Each number is 128 + 24 x the weight over its row's rms, rounded and kept within 0 to 255. Layers, rows and columns count from 0. Numbers have three digits each. The size before them is the row's rms in percent of the matrix's.

# layer 2 attention output (transposed), 640x640, rms 0.0822, rows 370-383, columns 0-159
089:148183105157130151149109150099111163144103109146124100155137153173126178124086158139130097119110117105134156122152120141112125119066107158109130136113156096114117165158127143158152160143085117112129113128140150174121079117159106153165118109121093124104129134134044125138128147099092127102132155138133144134145101125092161100152134098099134103128094073081084143135138158113154109141128159072148142135126157149157113136129134106161153120140161121136147105145145082086106142133136130
081:118142132147131085070133118143172108114118099142096131097156142121125094105128163151103144128126116108136144114149125085153114137140093175151119145140127148135130085109149130123134127137135129137136150132111097118172135132112117091096134141128138048141130132136133123169147156134125113108089179133124150101131119182145161111112148106179137158094072095110130120138129141171124125155144118119113134141115163163078121142108115134143061179104086113148140133104132161177174116105131128
089:111092134124157136128100096141128128132109186157182144143093142143097147140141129135139087103146108129132122137109112179130128087129143145068154092097143173167145121120096098141119142158139129197155148097121083119157131111137143156150085172115106149137116139133122132105167098121160134116165125141118138143161141094099141116147120150139145155113174115136156139123130149137110075119087114115150109108131112092137154134120127136135124107080135129145116184120153127131110132123107152
078:121096123164154105138115124109080129117082135137190100114119104169132148146156137107121149131128147083158123123129157140130134134107116137137150155123195138152122144104087161141096121097164135172121091110139136084135086122191112118110112147157132095097126104126145133115082116085155160148106109160100106147123139173083114142086127152093104137127128130105161100125135122124120132146113105113162113110185128088140143159163124167103101085115155158166096161140108160121157132116148141
105:127162162160128139115171121131149136140124067107109146138170135138140164133116135080100120088101104168106150126105144110124135153105111114142109149183144098124121148128123149140105122107088129084124134137125125164112124128133120135123105102107154087117163089097131143138130120139088046124097158112158090116112138142107124099161176170144124100117092127081142154145151121105124183154163135122123144161146165127098156117138138094139131141134101148137119102113080161109150123115162118
075:131123144120125085164128128133113085163140109150160092177129092108095126120139181127117116141115144138109113139112115103092147140089122154121123101121131134123135115129124112127100123110153150137202135110151132127130133111090112112087131188128128128091152140147149103137140109145123122164118136110132094148154125090121146172137183134147071128135132162084141134136094150127112143144186130090117129151115138129126147133116133143132132123119057171128182117127151162154135161097137127
083:123149145158114123142125128122101163109114149139100115160124139138088121139101142098110136135135116120118153141140119119106107145091158103120142109168106135141189143129160108156124086150136089136087106122155145120127116122144108095171107119131132126070129137111134117118106150148107170117118114119100080140118124106130121133138172167111145112119127109150107102170124128061122148172123107113126117152094105134117131122121158122130096154172133089123133121098104110115126140127112133
082:155142146121148095103125164140162149107138137140111111117122089121109089093127151146130146125117155169095153146131134090140120162143118124139130133103141130133128156113130122129090138147128146153119117101088101126164150136167168131144139144157172138128131143140130109135146157049142116105157094105133154111114153131153113148140108115178183134097128137103166120069117084118141141142139135114151086146076085101139083158091125135094103135126101131141149102121114136147137129129111169
080:090083080119143134139115125139116142140125137123143129120101126108128106088073165149151115119166153087138113105138131143140123115151097173100138136098159118149151188096158126132104103143122110165123165091118125131168118121083116131110149124118104096129107148168147103134097109073131160096101101110130128140163141160096116129159151079157094156122116127113197148135123120143092162081142117154139090089127105159097098166092123122146094099107161151098172127134159110145137164149158124
075:132114111103136137124123075159136117098088129118151164086097101179154145115173181115126135093092119146139136161093132108174112152142141113125089172173130115112158101132123157114173123124120150117145196149129116093151143111136134151144113142117088207170159159166163137135083127108102140121127117162141091117157094138134169137162140124124118124150116180134119129152151119150098107134128109132073129112177131142119141152161134134101148139121089153136137131141117147088145134103146074
084:134119157167112133141122159108126123118130140126156110126138122079126096146184117150177147092112171104132085165177123134121148150125140116140109083127146143142141124153138130108126161175152150155131133137136141088102175113124181093102161108118127130120148173158131124099129129063164151124112125121103138158127111090141098121117127106149148160110208117100129136130132121126098119143121122104083099092086078111203074132113072148129140106101135192125126147132157141145113105159106155
109:143108135137146099104162133150154081135123127114127131131137092135121097097166103140068164150106144153145146095132099142117089139126123159158121125133147138139121121128157108135097104165128172167130139127110083094145145107138130106118145132157136145149136137116144117146132120100191141139124080100162133098121099128158092161113142071169154133146112096148122116120125133119121117123152159159139096104132145169163084171127079178115062142119138103124115099107138159204133128152088141
105:142119142089145112159133136147181092124127098131126161149144081142104092107128109146151162144113125143163135128149103142104114123102124145123142117149131154148116085118109101127139145135148124183142119142100109082114139142127133101117112135146144130142128134137112155143108122109188143118173104127104136126150117092144147149123127090157157140115164155140125100101112112173098108138143107114146102140110079085130084173112093180122139088101136141111164125130139159194148118128111136
077:074085136106074126166117178150167101173104103152149152134077110115098105157064094143142151157142113114143121152133095100121123135151154140090113136137165137133142072147114122140101087125131157124130090109135128107151118121159127138115153143132138132108121123116089124136115104124170121104101121123128123104147158133112098135107115145138124137141156131099123126121110130105155149141133111134178117140123166119129115148094143116119091109064122161083155133136132124067187150128142151
# layer 2 attention value, 640x640, rms 0.0944, rows 371-383, columns 0-159
096:108120140103116121111119105172107083128092105110136115122134166165100123129141157148116132065139142109141127102116130107143149184105110167138132141132114132195148135127149129140138128142135151142104112133152134129150124134165136165114118117096127126116112150134145106124127123149128124121085142113098147162151117152145130144068154123142103136158139096138134095128107112179078162110146095129106093133146145169082105122157150120123104106103117138112101133139144185143120117088139109
097:134111124100143140133085127132137118107067122114149101121138120168152132149156109151129130117154109137167120114106077152121099151103116130135167091125113135108159124094107094151151164096114125138142123132141117123118134124141112183130118135117137137117178155190091145120116100114167127130127106090107160104175179097118133103138167130086101110124135154159143124146145132090066110135096085083150126153170125076108133192136111136146118161111094148139127146108092100101120144119145131
098:081077138119118112165098123121123132135114132093131130159130102145124141131172105117102182148136150088114155122093141159145148071129138152132144176133124106078129113109129125131141117091129099126143184139091106107129089138127113111137150150149129098128077159137120190101079153100134111129090121133122078138151160176105145166136128159107135132155162115113115105157135117139122162120123148080125117136169149095135138111140102122111100115109117169134123140148082130113156158150138164
097:125170137116098109079155094165132131127125099116114115177107128102109135078134109110139133108108144155108135118093113109119114156145110127171106114155121124170127145140105108127103097109136119093133138153146135136121128163125159153114109147089159090180100137124143152123091129191092114093147137113163114114137108103122106140122117131192133082095153076125125161125150135168085144148118140099116121142185104147130098109144128124144104132118119161169141160116098163128134154165123141
102:132094160129154096138167135103155149135152105123105109149125112145103146144127112148140130130133114144100101129146103136126129118128089149114110124105123119114193147117082155136133129115119129115153113068110134154128173136116103112146122159149107124115143127105143116140126135132093139170152110118150098111170126118137148152120181144081131139107181103099126098121098133087141159133179120134149138144127150124125114127140127158121144154108148133180131142159155131115119152152126112
108:123116144121130162133136147120123125126134148119106106188142104101099099138116100117072096104173124111116155105116083114156125168097154168176097129117168130128162126138118162132108088118073117169132175147150122132121169146148116122149121133124120159136142126091173099117101119113122124115158139101100120162100119113118118157118156140154149128131175073136150126116109144110165101163151150096179096143118110112114123157118173146158123142106139128156154137092147125146163140161145142
100:127139126138142128124135131102159132137110153137102109130164130137148127132145089087168110090128137148106093123104170111121115127057119143101133147141140127130094097104110122146133130141171114120117126118122123109154094117171114120123154119163111145145143161122124139136132184122149144115129100127085116148131147153167151143089169185118157120106095143126157110092144113105167146112104124087133157147112111127151147147104105115086150125097095120132150097095129117106132119124103172
100:064135146122130106141148155134124181129127156143111124120131138176118129132097149181147131145139138136136100119084092130131138136136088148119095128161185156131176137138104123111092104150179113177172143123116094107122122126152096132117122144112142091089090139115133165097115153154100123153122126120083111155136138136121126132124129152104099156127118158180114150077156125113076134091119120137137131136179153167144118159128140153087105118123116119125146161140122141134106143132106135
103:164125109073088134139148148104145091144147119142126149092117108133144120130163141103117133100104145118133122188156126084143112168159154112112081133119153147155108130149093116115155162122074162149123135125127128154172125128132134138136095135113138137138129128129161139165082132087105065140130131135135117098122118126160128138136148149163120139135129129151118108139132127098155158105159143130124099164103137088126118110162123114123134103111121115084096087131106190096147136072152061
097:152158141106160158143116142106102158096150124103147139113080139071151112135145097170106143134122128088076130095152115102115130141137124108127139073149125132119147112162109131159119142160094143132102106172186135142078144125151138092180137147136151176108133133114167097129123075055130136128158113106106106126109107091103132143091172074123177151142151103124137159140157098120109126136137118186100130095104128155159162142115096129137173134139139136150113094151148115125120141145105102
091:115144116134093132098168155106109082093125163152132114156092146168085071175152122114111147110066148137098130140152151138121132146147161117124146137126115127148160138101152107165123091123099168138130103138155058164118064128145073141122138141113153112104146148146126162092140135106061181107163074129136094130129097147139126123181109118165116106141139109160156071072137151132147168129147157153112141092124126157131126119164154124137135164124142093115130122126167127179177113120101118
092:105159080126157159131111111105130179143148055117093144125154106121115154152143142133137136146100084076135140140109091134113133077119139154121160122154133130170157120099140155140179152149138104123176140167135161125105125124126122130148107160154168145155120092138097127151118091096156100127127116121162097105137117138097155120096114127130137131075123139132126142122117142145134121167101097139127101149129119145140122174154159126097121123127114196134136108135145097151165159138113145
104:136118147108099104166101173168149097145129138120145088104082140162130103115127101132111111134144134124134131105106121103123103170145151147087091128129161145122146155112093159115084120122116157138156119141152106125115129104141086149116119118124123140112100164112153143102132125108133120122129106131158125157098159144118092133143155165100176134141132102120129102144113116121119133138150144123138147113154186144141107116128104088129135134125137129107122146163111158083119159137127117
# layer 2 attention query, 640x640, rms 0.0888, rows 384-414, columns 0-159
085:109114066096098107110113141159136120172135115136157152171137102112118116141123155138157121119095127156146153089111134140118150151169126110146112150170090143096116120083105120176136058126120144102168120092063097142133139150116144117132142145107110129157110144135136123158065102175152098090071138148122126150131109143116139122171152167127106183158122137106144128144082115169091133132154150120150132099132134129115156114079173108126152158156166066141119137150135120151127112145087124
084:093084144126124142116124134161049102097199111158158128153131116106140140119124117134128101114090133172125119099084129102119151145146149119163127131150087098143130168078105146145140133124116158146138096122107144127105109154117110086118128146152102141124160150122174132121109163132145110124104159102086131141154073104140094210148112096141091154140148085096170166107116134116130112156123123109105132104132108111161102075067133148116141143156114071169089132143142130103153112119142142
081:150111114139098126137142125124128139148156150155148169154140105109134119125130129166118123077148143119110044117162115082156110110130138143141147140122143081163147166106158149134113074118075162078125084159082122097171143146136122070106134135114141152079119122157124123187129135143122168097130161104146123166109106138115126126151156108146129130126137147138160157141168138119134131138149105170141100086138104131136104130094165162150151138119111102119070157142129166148131156137123171
101:118141074107114165128153174140087172143081106119134165132127155122128086122128119122130169183158178130120101099190179137131105110111105112159104105131138145134142142159145176155122108103108148150146147127136131138121123140119086158132134165064120145109088115114098120133099145146086105102113159144124096141110123147118171104132113143127146143140110135149090145173150094169146127137111116151154122117108069092121128162135141113176123108138124131110114147103144154173092108123114163
089:085129159152141122153110118104132130129162126107116129157094128113104133125105140122154098164113147149106135126136144114148134118106119161152105127137124160124129177133155181112103096133113104122114089137119121124128119146108125100129140100153156144127094149139156099149166169130152144138131114125098133151160126151143123107146142151126151096089131120135117131080123186149122160144137125099136111108146099192164110145163109142120157141108123121124118134128126114113158135125154134
116:101152100090121129104122125140118171130115115109088122104114125131167129111091117100127173110088124116161144111149173144120174134152106147101149126140128153153127083127165118098126153079092143146135141108130122116132107070147136139153139111121100094181134130105109150141129132098109138075117116162141151120072123110088119135102135165145136119132085110113175123149143113145127152098131163142147126114156170137082152098135149086113116131121137104137135127124117157140106152147147121
089:118135118123083107120114140127171124097130138164088120120146167138158165110125103097153163113122154102144151162120145158165139096137120153154105104127112157140113119115128138163141131128129134090139121154162119123101139145153126088100115114156087151112145174119123085143093141126146090159133111114121122163121134089112142173117135164133095151112120147116143151144130136160141147111159105129095115159124140126112125122130125137115108139146113122134104118150126128133117130131116136
104:128169141173180142148161113123161112112116127174126131144163098147118154126102125144182121119163162142099097146139124142096121087119141065143126103102160152151133119132133106170176130161128065133106163164111124117181170155092155124107124095148157114052140137188140113116104161125151128155139145092172112147063140116113109142146116105105089092116172124122101134139128131116107151117125130130108141151119114119131088166123156127104082109134116128085142131143109091116142136107108121
101:134129103106177106132128145118095126141154128134184126093133161112113132129110128130150074137099124141145122114114142139099138156154166076149147110103103138118151129129120096140154114081106119126144136128109121109132157121137167152121129094092118139129101122105124162173115139157147088065127131119109145165093109118133108139115139134126137127162111159067144118108155129098142127136162148160145123135130115127160121116113158109124128094092147131120146078126117097135098126135124098
106:108136120164122116152087083124122119142153158110158122130153169127122105141109142119159080145119144139118167161120120126132190141132170115089135116133086143122195153121133128126160120148125115096113192131144159134112141113146146118105147120115184119131136104150120099068111077115132099140151131154143088135147121160120113101145122111154134107129124112072098124101149143173120121107119154111139145174136117167175113127101135153133157104170115118112115115102109113104163125116112135
106:099114105136082107169094100080120051156146121096138110101130116092161130112142127117102109123151123131138140120129103115140130122181139140067115119121141127126167113138141106130145097110142122121147118145089160113089128137093112148138094135121102122164124100129136089137099114108153123144137091123128142190152112148122096119167123143166152152131093128080119157145120110085103139109155118105155146170102124134111130180173139109139133133143178137094106085121141148128127124135145159
111:143121108143155139150102121132136125112123125136128093152168130150112137155080173112122128118148080167146107118120118159126097114123116122149097127144125089185075106117174106150144139154137118130127120145082100130124111074111179086114065124145125138123106142141144109097170142110140152122120116143141075119076143120065100122115089058102144141109156134137129112117088136101131138110129106111124111115156130143098101151123107109104149158139150101088129169131117122115144105117137160
112:121120143100122154151126116110084141131115136140107121117144142136155154132131105109184122140122120147125113122120152124104134130169161141154162166117116113124115134088153112123112123128105141116129116120127088161115126111152142122129147106105150123098122109068112162144135126095126089103095123125119098121112131126118122140115145136121120144125114120080130146105153133128145149164128151126115140127163106129129153108107109143126152167117108130108128115164085166157135136062130138
104:161132147163112108139108128171107158122143124111115158104122107143106119084172151119097130126120131090149086096114141124115108117091151164145116133090116134160098140121161135158083150187125169129128160122162122138143155178131090130123129089111124137144143129169178162148115101174093128141160119129130121127148143156118107129145110153118147124119157143124122154124150108139124137089051123088156078136131125144105110124181126179152122112152152171170156173120102175126140090133161093
101:129103136128126126103144131101126114127120119117107130147118125111142163140112169131106069156128141125153145150124066157111098118138110098159141135132135123142113124134134144103086164125097129168141132150135130121140151063148162099128124091178094128124134112184122097153185127155130134119139108132142145156129112139086126117115154124140139155136166110121192108176104138142096151169091116097111130119163091118131128161106136147116131153176152107127161103111160104123128093113097137
109:111111125120159174136132149156146084158127167181119128131174150128141113149116154094172150114117140154164143135106143121093143108096129121159142130101139118162162112152136068120101142160136148121116111123127097104099108093180123140114156135149141140124145131137126094156135123092117132163096138105135107111093097120123118118095133113094066115122126108143115047137115135125135137122110126105184162099108143132097154130104134095120140132111073134124147137134156128106098100152139147
083:140132150153132111136116131131101143127132134131123141103153095146158112078119113099125108088154125142150151111119124105079130160120129131131127130090155128131157131140129135105144092123104145110111114147146122167118122127081176093123167076166176156163160122118101138107118156095152153108138082128117165105136129073120126154117090136128162139136112114153119108123114159107135147116134143121143099100113153111136140161121150168104156138131093121166108131139158112107146107146156148
089:140151160134126130137107094087179129107141129066130083088116105161075108115142109109132189114143075104106143115109134098088137139103149179083163166106103143102123116118105100111144144146105115121104127145156138154119104134082118169133117111202148163143132147126119165101123071103170150129161084116104134116134186107148126116126146123141141117133139086117165093102112103127152163116133114117159101152100193136105112160127119152104095096104137172104179142129116118126162116160144116
086:132123154129148116151130067131129088149133125097138116094080099134150149136166126112124140116129123149154137132107107136148115131143084124117132109079170131158176139141153100139136120133148098097097133142115175151124096140103117140111113081167152153118178142142146094101156130117175107133171134115142139113107142128180141131117172132127132110160137095116140175082088170123151137114163142065112128098127111139139125155123155160107144103139113150094138113148159077102137117091153133
088:132129163174150172146154111116105161125149174130099124147131141131125128101084153158082078163115161161113107137143135110146119139099117104179126177120157101145164134139155152151150109159136093103128090128132128135148130149161124122093159124141182119096156156123159115113081117106117092145145151141123138158167104139127148106131189086159136113173152141158101142134128118134115136149127132083093131104112104141157155138117162158122141156158148100112132110155127037097166091093104161
093:181123147131116165103140143144150100142145129150127129134131140118159094113177120110133110127153131139135084147142116121110145104122115094139098124124150084114090116113106136164137144173147100122153099097140109137133073126163137098114102109129131161076135115144143134134141140178139111147152116136130143088147119135150114121125126168128138124133156163150118115104131142168135105160164114068082120150143086082132122070119101140120121143143111162145130114146148110136118099102167155
086:122132145120102147137112141109121147138107168136142134145140122166168096132101135119119134123148099136141118113154145132093125130099126162120137104151145156135122122116146143093103080127110103113134094095083123100123137138174138134114148147140108145125109133110116129158144153095123153084142154148119143107117114121138128144106135129136159119148105133137147140137103172159123142160132133116165077107116119133142180145125156120140101117132143125069096128113098130125163160152161127
091:144141068100110134131166137145098141187128107154133105117135107097134096163147106138129163082117132127142120110123117145136137186118124150128143127140116128126070090112097123141127158126108108121155151108101129147106105096138151113099110149116114078123118114130103150172101134122115150131122131184137154093146138106137151164141110162123147153123137141142109114120181082137139094154120155142135158141155144134066138159105125145116128145096113125121102122167157116169114136094110095
095:136155102112122133092159139173150118116110109135137186116137133137078167101120136163098144115154086113143160157154137089098133131167106139160136124122126128110108166131090123161127170099135098154140150130095179155146112120116162131120097132145142105150149094105136137137125140084128117123116103153180104104167112084168172096130093132120145146113144149105143154128134114160121110088153141130081146162084132114079094138143124134117120114139151148124105079107119117153126092156117100
098:160151109158114138139114155065119157135085123122104141095176149127097113156107104158098150130102152146144129129144161120120100108088137111104073087110137119094189137146138128142161166162108125070093141155167128139101143148096114134143173124107103154094129197176114128097156128122105140163105107083124102127096147161125150190134131080161075098109123115133144151128136160162133142121076141123114126203108130176153094101134139162201120107151122106130132088152132104180135129118095122
104:131117097105135108141143081167131106157129126129186120147130104137131111112100123131137142139089100151139148116130106154072140139173166149099147175115104112112125109126120113110145118125099120125164133126116148184104128111161108111114131155176161116144160167128139144165168156125151141083123128168109137116128133135162161166110119130094110116120078120143145172115093121108125131140135135132145099108103117132135126134126162099138121130081136142115167110075154136120111138109125102
107:148099137144135116138185159127133109135110159099135125097145153198110136097145163111124138120143132160153123139146127121146137119129137114158090132122125102129135140140124115133132126150106154135115105177086101127114109126100120159143095089161142129084106125120153132115167108162168164118087157125126083142114144120154104152152099152120094145041139138146128174122156125126129134107127124165138100153163103111086152117111139145155156133147102172120107112117109149113128144142104114
106:109138106083148132125127082094126126124116119135129148106105115115126114145134132189159128126141140102116105111199128116102134126093099126130133076155104128114159126151147145107123178134176093130152143099129124142130173135100136159108106119116140080132103158164153134118099121112089136120133113130108137096123109094095138133143145138120081084111132149109126102125112098142108124128116104118102110075118117105100081143113120090152126104145166176114144139144146129109109129130152159
105:148105162163154112157139124136149108145133129117109121106146156142157125171096115144117156153155125131112122149104175109140090107141115141134147086114147126156134155128149131129128114146122089149118136070114141113156162079151128132151098127139137176138130181155105127134118152107132107148139168153130110115127147107091081141132116135132153129083115110141124103202111158144121118137110139170118174111123124135112193139123097117105095154110129100128133188130115099145115098135177141
099:159122108115131143105109130122126160163155141166120105151146111114142122187139127141096102134120116111126130130168116135124133143122117149100111134106127141107151133141129129117147110131108149152136118144132135136136129190120108122172155108132128130156129107086142132093172124155105149116199141174122116161083143125103137123128133115133135175112149119148103123104148165124094118120174155153157076170129166106135143093138125155115117154143133142154141132089136085176140091113099061
103:159091135135116108122134133165102139115098136115105145138121136167108117149100116111157110139116170148130100117157158143102121158106175093095121139128199130067133110096155146143155085167128151154189112122099095140176116121135136159172160130132120094089149092131124173159095123150085147139140135113109151182092085112085102133143153148131152116140152105156133126122078132120147108126163146147072067116094129132096097125135093122137155144078112132119123137102105162146130094122131135
# layer 2 attention key, 640x640, rms 0.0881, rows 384-413, columns 0-159
089:129108104069115164162131146172102120090129117140148112143086149118170166089130163120118107120106106143122076132138132130134074133148124074145135124128145112120119115139146113143135112110143128135159126135135128125131128136150134106138131143108084103111104117138159100103137118133096115066106107107115126152151115127145135128153116092131087129145140102132118167113101105132078088131157131162120092099166118117113135141096116110132135146172132123127085145110118107092084116125148125
083:136094116123085145124132086112113136146146144157111137150093143128098132104116141104145127106108134164100117085127142121172155134121120101146125111130180105117120105110190147110121119130103125144126128168105114129149116107111130078129113128102107177141112105132109097130106113119135099115114101156122137144085100138125111126140155119114134147129105135133128101163125130131160082150106162172135078165097125108075110177129136180137150153124112104168133131148158122144099112107109119
086:122143090148119110079128143127137168154150142100114112122146145167120097145173104121115116119115132146135155091125139143116115130153140135119080142154143180120103140089123131144135147145111158168152193167135100093109142136120121163110112153120165177150133134136104171111148108107090144141158129134128127115115121116142093151129101111135120129129142150152159109152106143122135105134132122173093140207175149076153139152152118160127102168127085149116136117115103114097086144145147120
093:157111110099106082101143175125117096176137102123123112129137183151080128151160088113137107132137133137134155094112104124158117098155102141122114113140139100133099136128095130137093160087132179130174126135116150104140090160087167127129117143090142105164095126159081141120137130167137086090101103087149125139110139122130142090137125144095132134145117108149116126121119126157146107133116136154133132158159143122120106133128122105170131148149080134103131167067140187092117133139133130
092:080111124150165113145103129098092124095160076155133137118119095112135131141111123116143130170123130133119148093112132106168107122144187159154086127137111164145182148108114107147129129124075171087104127137121156131086133112190158132116140098108141105138096133160091094116106120159138133106131134095084119119141125080100143127159157122126125104130151116122136157141117106151112116123104123152134110136105116153136147147144116138140099156154122070154114114141103130120145150117124095
093:098109162114160108139141137153141085096112127088098130106114134093166170123086126083100126141078120098140158129110174146141138100171092117125135099076108103113134082110148130131132187090102157106149120145154117101125127095109116131157154098135149092169161126146160149137127177104121081125100097116145087128122132129102134150111149158159128106148078149140128142103153127131093130104159121127124181166124133152118100119117129100108121112161146137082118156126125156096096139131087106
093:114089096117130092125133146154186130112108122099103100120167133165158172167076102104166141142085175131125150130090154118159159137144135124154111139137124179130158084149141164140091104103125138128109175175113115124065127079176125136104103119126104130180147149105110157150124127157126123127108128143115150164140107138132150125123163164129123144126115136113101166131143094146143132116121099154116090109133158077168164109124127157136128108125128132133094134103130182090131153153123159
087:096165128137178153156149131183162148107149116107107149101139129149127146145133102092166089124150163129084107153142154106107115087118131113146117117113112155160116066123123112146150108115131116144128161149130073087134138116165146122141141142151149129123185106128174152144117157087120158135197160144141144108124077147104148112147081142127145120131134150165099130101105106118117148143055135103151086111130129128127124152124140105087078103127139088100116157133156116121140150097119151
104:160099132116140130114093136134127161136153135130175125128112173095108195160122093158131085150150075105118113114118114145063133098111131185168150128105127118144136150119098097116178159117141116086147119110124161154134145151126128132128117078114138147109122106130126109130116146108118078096104123106152135131094140151137099132108132134104124115167106155124134144083099109091125174153115154136087126145120120135133098117099160032152146113115115096131129078148116091109101147153138108
102:148131134145140114101090064155096132130119144112146102174150126140116107146099138125166094098126110137100129127138093110126138132107149121095121130087096104113179130131143105111132095154145104104136159148162131141135138118134140115091175149115181133135120165135130095088140104123099133139101113133093124143108163115147104125122138167181092086112132137063127108114141107156111115083171120128111171150121119162149104098136113164129128146100125085140106146144092121126140141134118154
103:152110118138147113150134090124149093143109102088101148091102120099135150120140111106098087118129129126125131144092126130104160094158160133114155083115112123170167122152118102146127125124138100110176085149096132147115153122092083147155132094077138141123130117116125110149097117143110098133086103096141089159139130137145125147147137165155130122130087149097148144135109105075123153134149141094139125178100119145111098117116132095121127106167135155104084099133156103126117149141141128
112:143137141157141173128111122167137147141145078175146112138129132142133152145100162118117102112126085178144159157127094150111144109129149130148125112121132110130072109100146090141125144144147076130107123136126115144097083067141118110132107161112122128133143127126165148096119120125131158131139144177168072156079079125091099114124134101066148103114124132138100124155156073147140139162111111101152063124136132105137097120144146093097145138128116117108112150121125093096173127141140176
109:115054158124113113118122067112087158109110147134137094136154144123149135142115106129122144113139112171120113102087123136108120117163132153162141167127132152138134104076146085115137119116151137128155133127144109145108118118174120151152110144158132088156127152101143114169107093071126122134087134119119127125121100113138151136133118111093105129126122119117100147110144102112133127164153129141087097131159138112132149149108126154148157142121121145108155109125134134139138133100181112
104:149111121152107129127091131164092127117112142138121149124138110150104104094152158133103144122133099111125078109109122128098120109148171145105134122109120088134086118128136135144130148143111161120128132146153122074131171148120141130101141122122136133126140139175153179142118094178124119124129159122121109130133138180118126113144130148125130117144151124099125143175112129136102139131134133095153133141105099127098097119108139135145147097137162151139105137091104187154133132134142114
107:160102124125106145132082121098108108113124114110147136121121095100158132112111148122113065150134115134117125167118104130115141169114139110179127092150117112128117119127090162137084173126126102116171114119161153126153148101147130113178136112188141126106140125151094109137176176133139115137138138080096153133118149126141142100118127165128176154120162081118174157129137127196070117140081093106099148147095111143137126168127113117130133146148152149130153104102149108082110101126144181
109:132118125083162165127127149109192095124141159154131107082141137144132099139132098108153145162109142115162143132169152123133156128133104122140166133113165154128139122120162110084083151175142131131119102149107128139099119081113123118096079139203104132167170113093105121150109162089083150128063162137168097101126083130159144123107115078132157153107127094134107072156144143128152112136106080120151142097158147175121122162131149071071107159134099169154145128137148115108106108156132120
092:171097160132134145135161147094136142128094117133135109098129164158086146128180083146112143122169073135146128142163118157109169116104115170102151103088150116156140137134157056146143228130144159135114133195083156136156144113139137140096119106124155119092168110173139158120107089128154111162197073152141111131140119137146124117144129162151108136105082159139124118120120136130155139133131101120111129134093109150136106135127082144099092140105067126126135089115131147125154150130112134
091:098147118185153123122121093139129153129117124146131174145150111135103134156137107103115204148129129107117124115112146100112133096123129121055148129112108138169143147111126125112148127097106140156123098111161125173121119120095151121156137134127157142141135126116103163127152102135153136106164106163119144122120146088132125127129092115136139111107165130118125096170154142113164117126139085139104125123109148147137122134153102097136152142133131138132188119132177084149163100143119116
090:114158184155141110124114109157128167129081076093112152145124107142105150199131143151100192134122139109127072110137129124134118146145136129076113099147110164162141137152125115095131160124097131139108149130123121139109160150157119130124156086132146121094147133133102174107119101097123155126155161141164112138130181107152151162154102100175129111112119135166135092216160181137135127143122108099112103093150127133154099114141138162070101170133131105129102135167140052122139131130100155
084:166136147124163156102173164062135122108131147139115102127122119153143081115115126137124142127142182147146135104150090103152089138104115151058124126118183164136117135113135124083122089152119126143085128122127130130151124168157099102104122133141165140112125151140085111094105084135134121121158130143140132135161147142132150121138097159162120138110112131155116126208169154110136149141109129132136116126109121157126119137142130155182114114144147121129150097159175096146133121115111143
090:104126137112109127093105133116119110115110113180159137161127152109126131112149118127111144179195153134100105163117135173096110146142087066187144141125160069167141147148125165142120122120139168108108144081152133158077112107132111122126136124120085105105116138125161123159143160134154120127147149126129152114128096193141126129129119107076126117142147091083112148082147148137120124161091145161110112107159081133134102103158159140156161152101122109081141116141140130149171142108121152
090:136123165126105157131135132083117130135150139108166126138124134153177126137136168119146122145104100127138159109115098110144110092109117171105113105137156140168111094115132123122128108153162119097176109165087158140131108127132166138132128069092133138124149144137099124130112126142109176113133120144123114115100123133105120138127159149125082113122130130109120128161113159159130139107128129121147105119126125197131192121146134090110106113131130132123156087095119138103154152167134128
094:154130136095076121136174122141135139169140118143102112151148145084124160149112135116127148096163157146121132071141126160168094133120095144151130119104161102131096125131182136133152165105126114140142185117154160137145124117080119134088085131156158074120127140116107133117145128115130147173140122121148118124119146168152141118108159128117112156108161135139063191139144160160138122172103153170084170142146137097104150143141145120143155137082125136103117128180163110132151103141122111
092:178116105115116086128141101127129125135116101100135174129188152114085147106141111133130111109124106119119161153109135143118116103160093124144153149078093144112124107151149109130135137105077133124172149108174176135120063150120095137128164145155130114137120095133153133118130118140110095146106108103119137130169142134141155103103130154142096137106171161117104156130148122130109123127128108149074139136070110092141123130130106112171162097168127155125089145124154158156122099139146109
098:132092117115102149103148132105136117146105100113160132147118153134125097181111114116103122144107115128139099100124150098127148159119134135133087107142146133138126139084147115162134147156102130127070156148095104125113109124112159113114129119099077173102148144133115129131167148126141168119151121110121156123121145120137108172149128128160080103123130137136155147098158139143081106041081100116134118183121127194132100149129103134166108129115137093129135117129097130160145120137140117
103:115109126111114113103131106192160087149149117155137155127121121136085097119122125101102143125121084161101146147119090166102134108170142160099126167125080142139162135090085115122164146136104150100157142122115150157099153095170133156106097105161164104155132177126133151144129122171119155107118126121131137102100127141110143153106148103104123116154108166147095143143138121126150142098135126137153139100102117196123135142108133081167111120096126122115151119106121139122102119119111100
109:159076107129139122131164155107133103125128167122127143093129144177096165147131102111092126175133138160136128115125102133110162150130106108119116100097151116118167095161140091139128118133129189135124116142134086125157100112110143104142102115166156130128112107154165139126132102131149137139133123124099118125111131099083111154128109156127121146116133145174117142081151098112127134158133103120145109143132080080118130121116152113136142122168074128129118130147085120122153138130114109
106:103137130080118137115135117119109094101110103137137141147092121091083102114119137146141140062098157110107119130207122132127124097121081107114117075159119093068162115109128155090129178136141152088143148100136159135131152143135106123142117152132109151114142142148147140109132162106160132125152111091098141132116125092114121154137159143084108123081126146109118129133126124145136107104092143121133154115098113089134132139148118138156118115172152128115160119108132126108142126122166126
104:140110186165104120129157125126161146153127153106069110093177162137140100164108102146145126134159132150103135141121134142134069161104123160101138130081131115135136167126162101124141100155150116137175132118131083087164177082114114132125087137117156169166115154149135139150122136125109138149191113152112109123153172136122128093133118152117142127106167153103137118181146117098100128156106127166155113102145096133182199130141118108094136121102102119104161162157138109130129142145126108
106:105095105139103099127119124142167115140129202121138158141101108149109132148132129139116149147118129140115126137158129151168160130141134116135104159135086143100149137154166148106153114153147161105097133088124151119139139131127130145143153114146130123134114113098151103126155097145094157117161137172112107124086132109089168117163126094117118148127129116167074092144129132159092117149155161093167111196115140091097142144139148171085128152116131121156144158093145078193136114112105112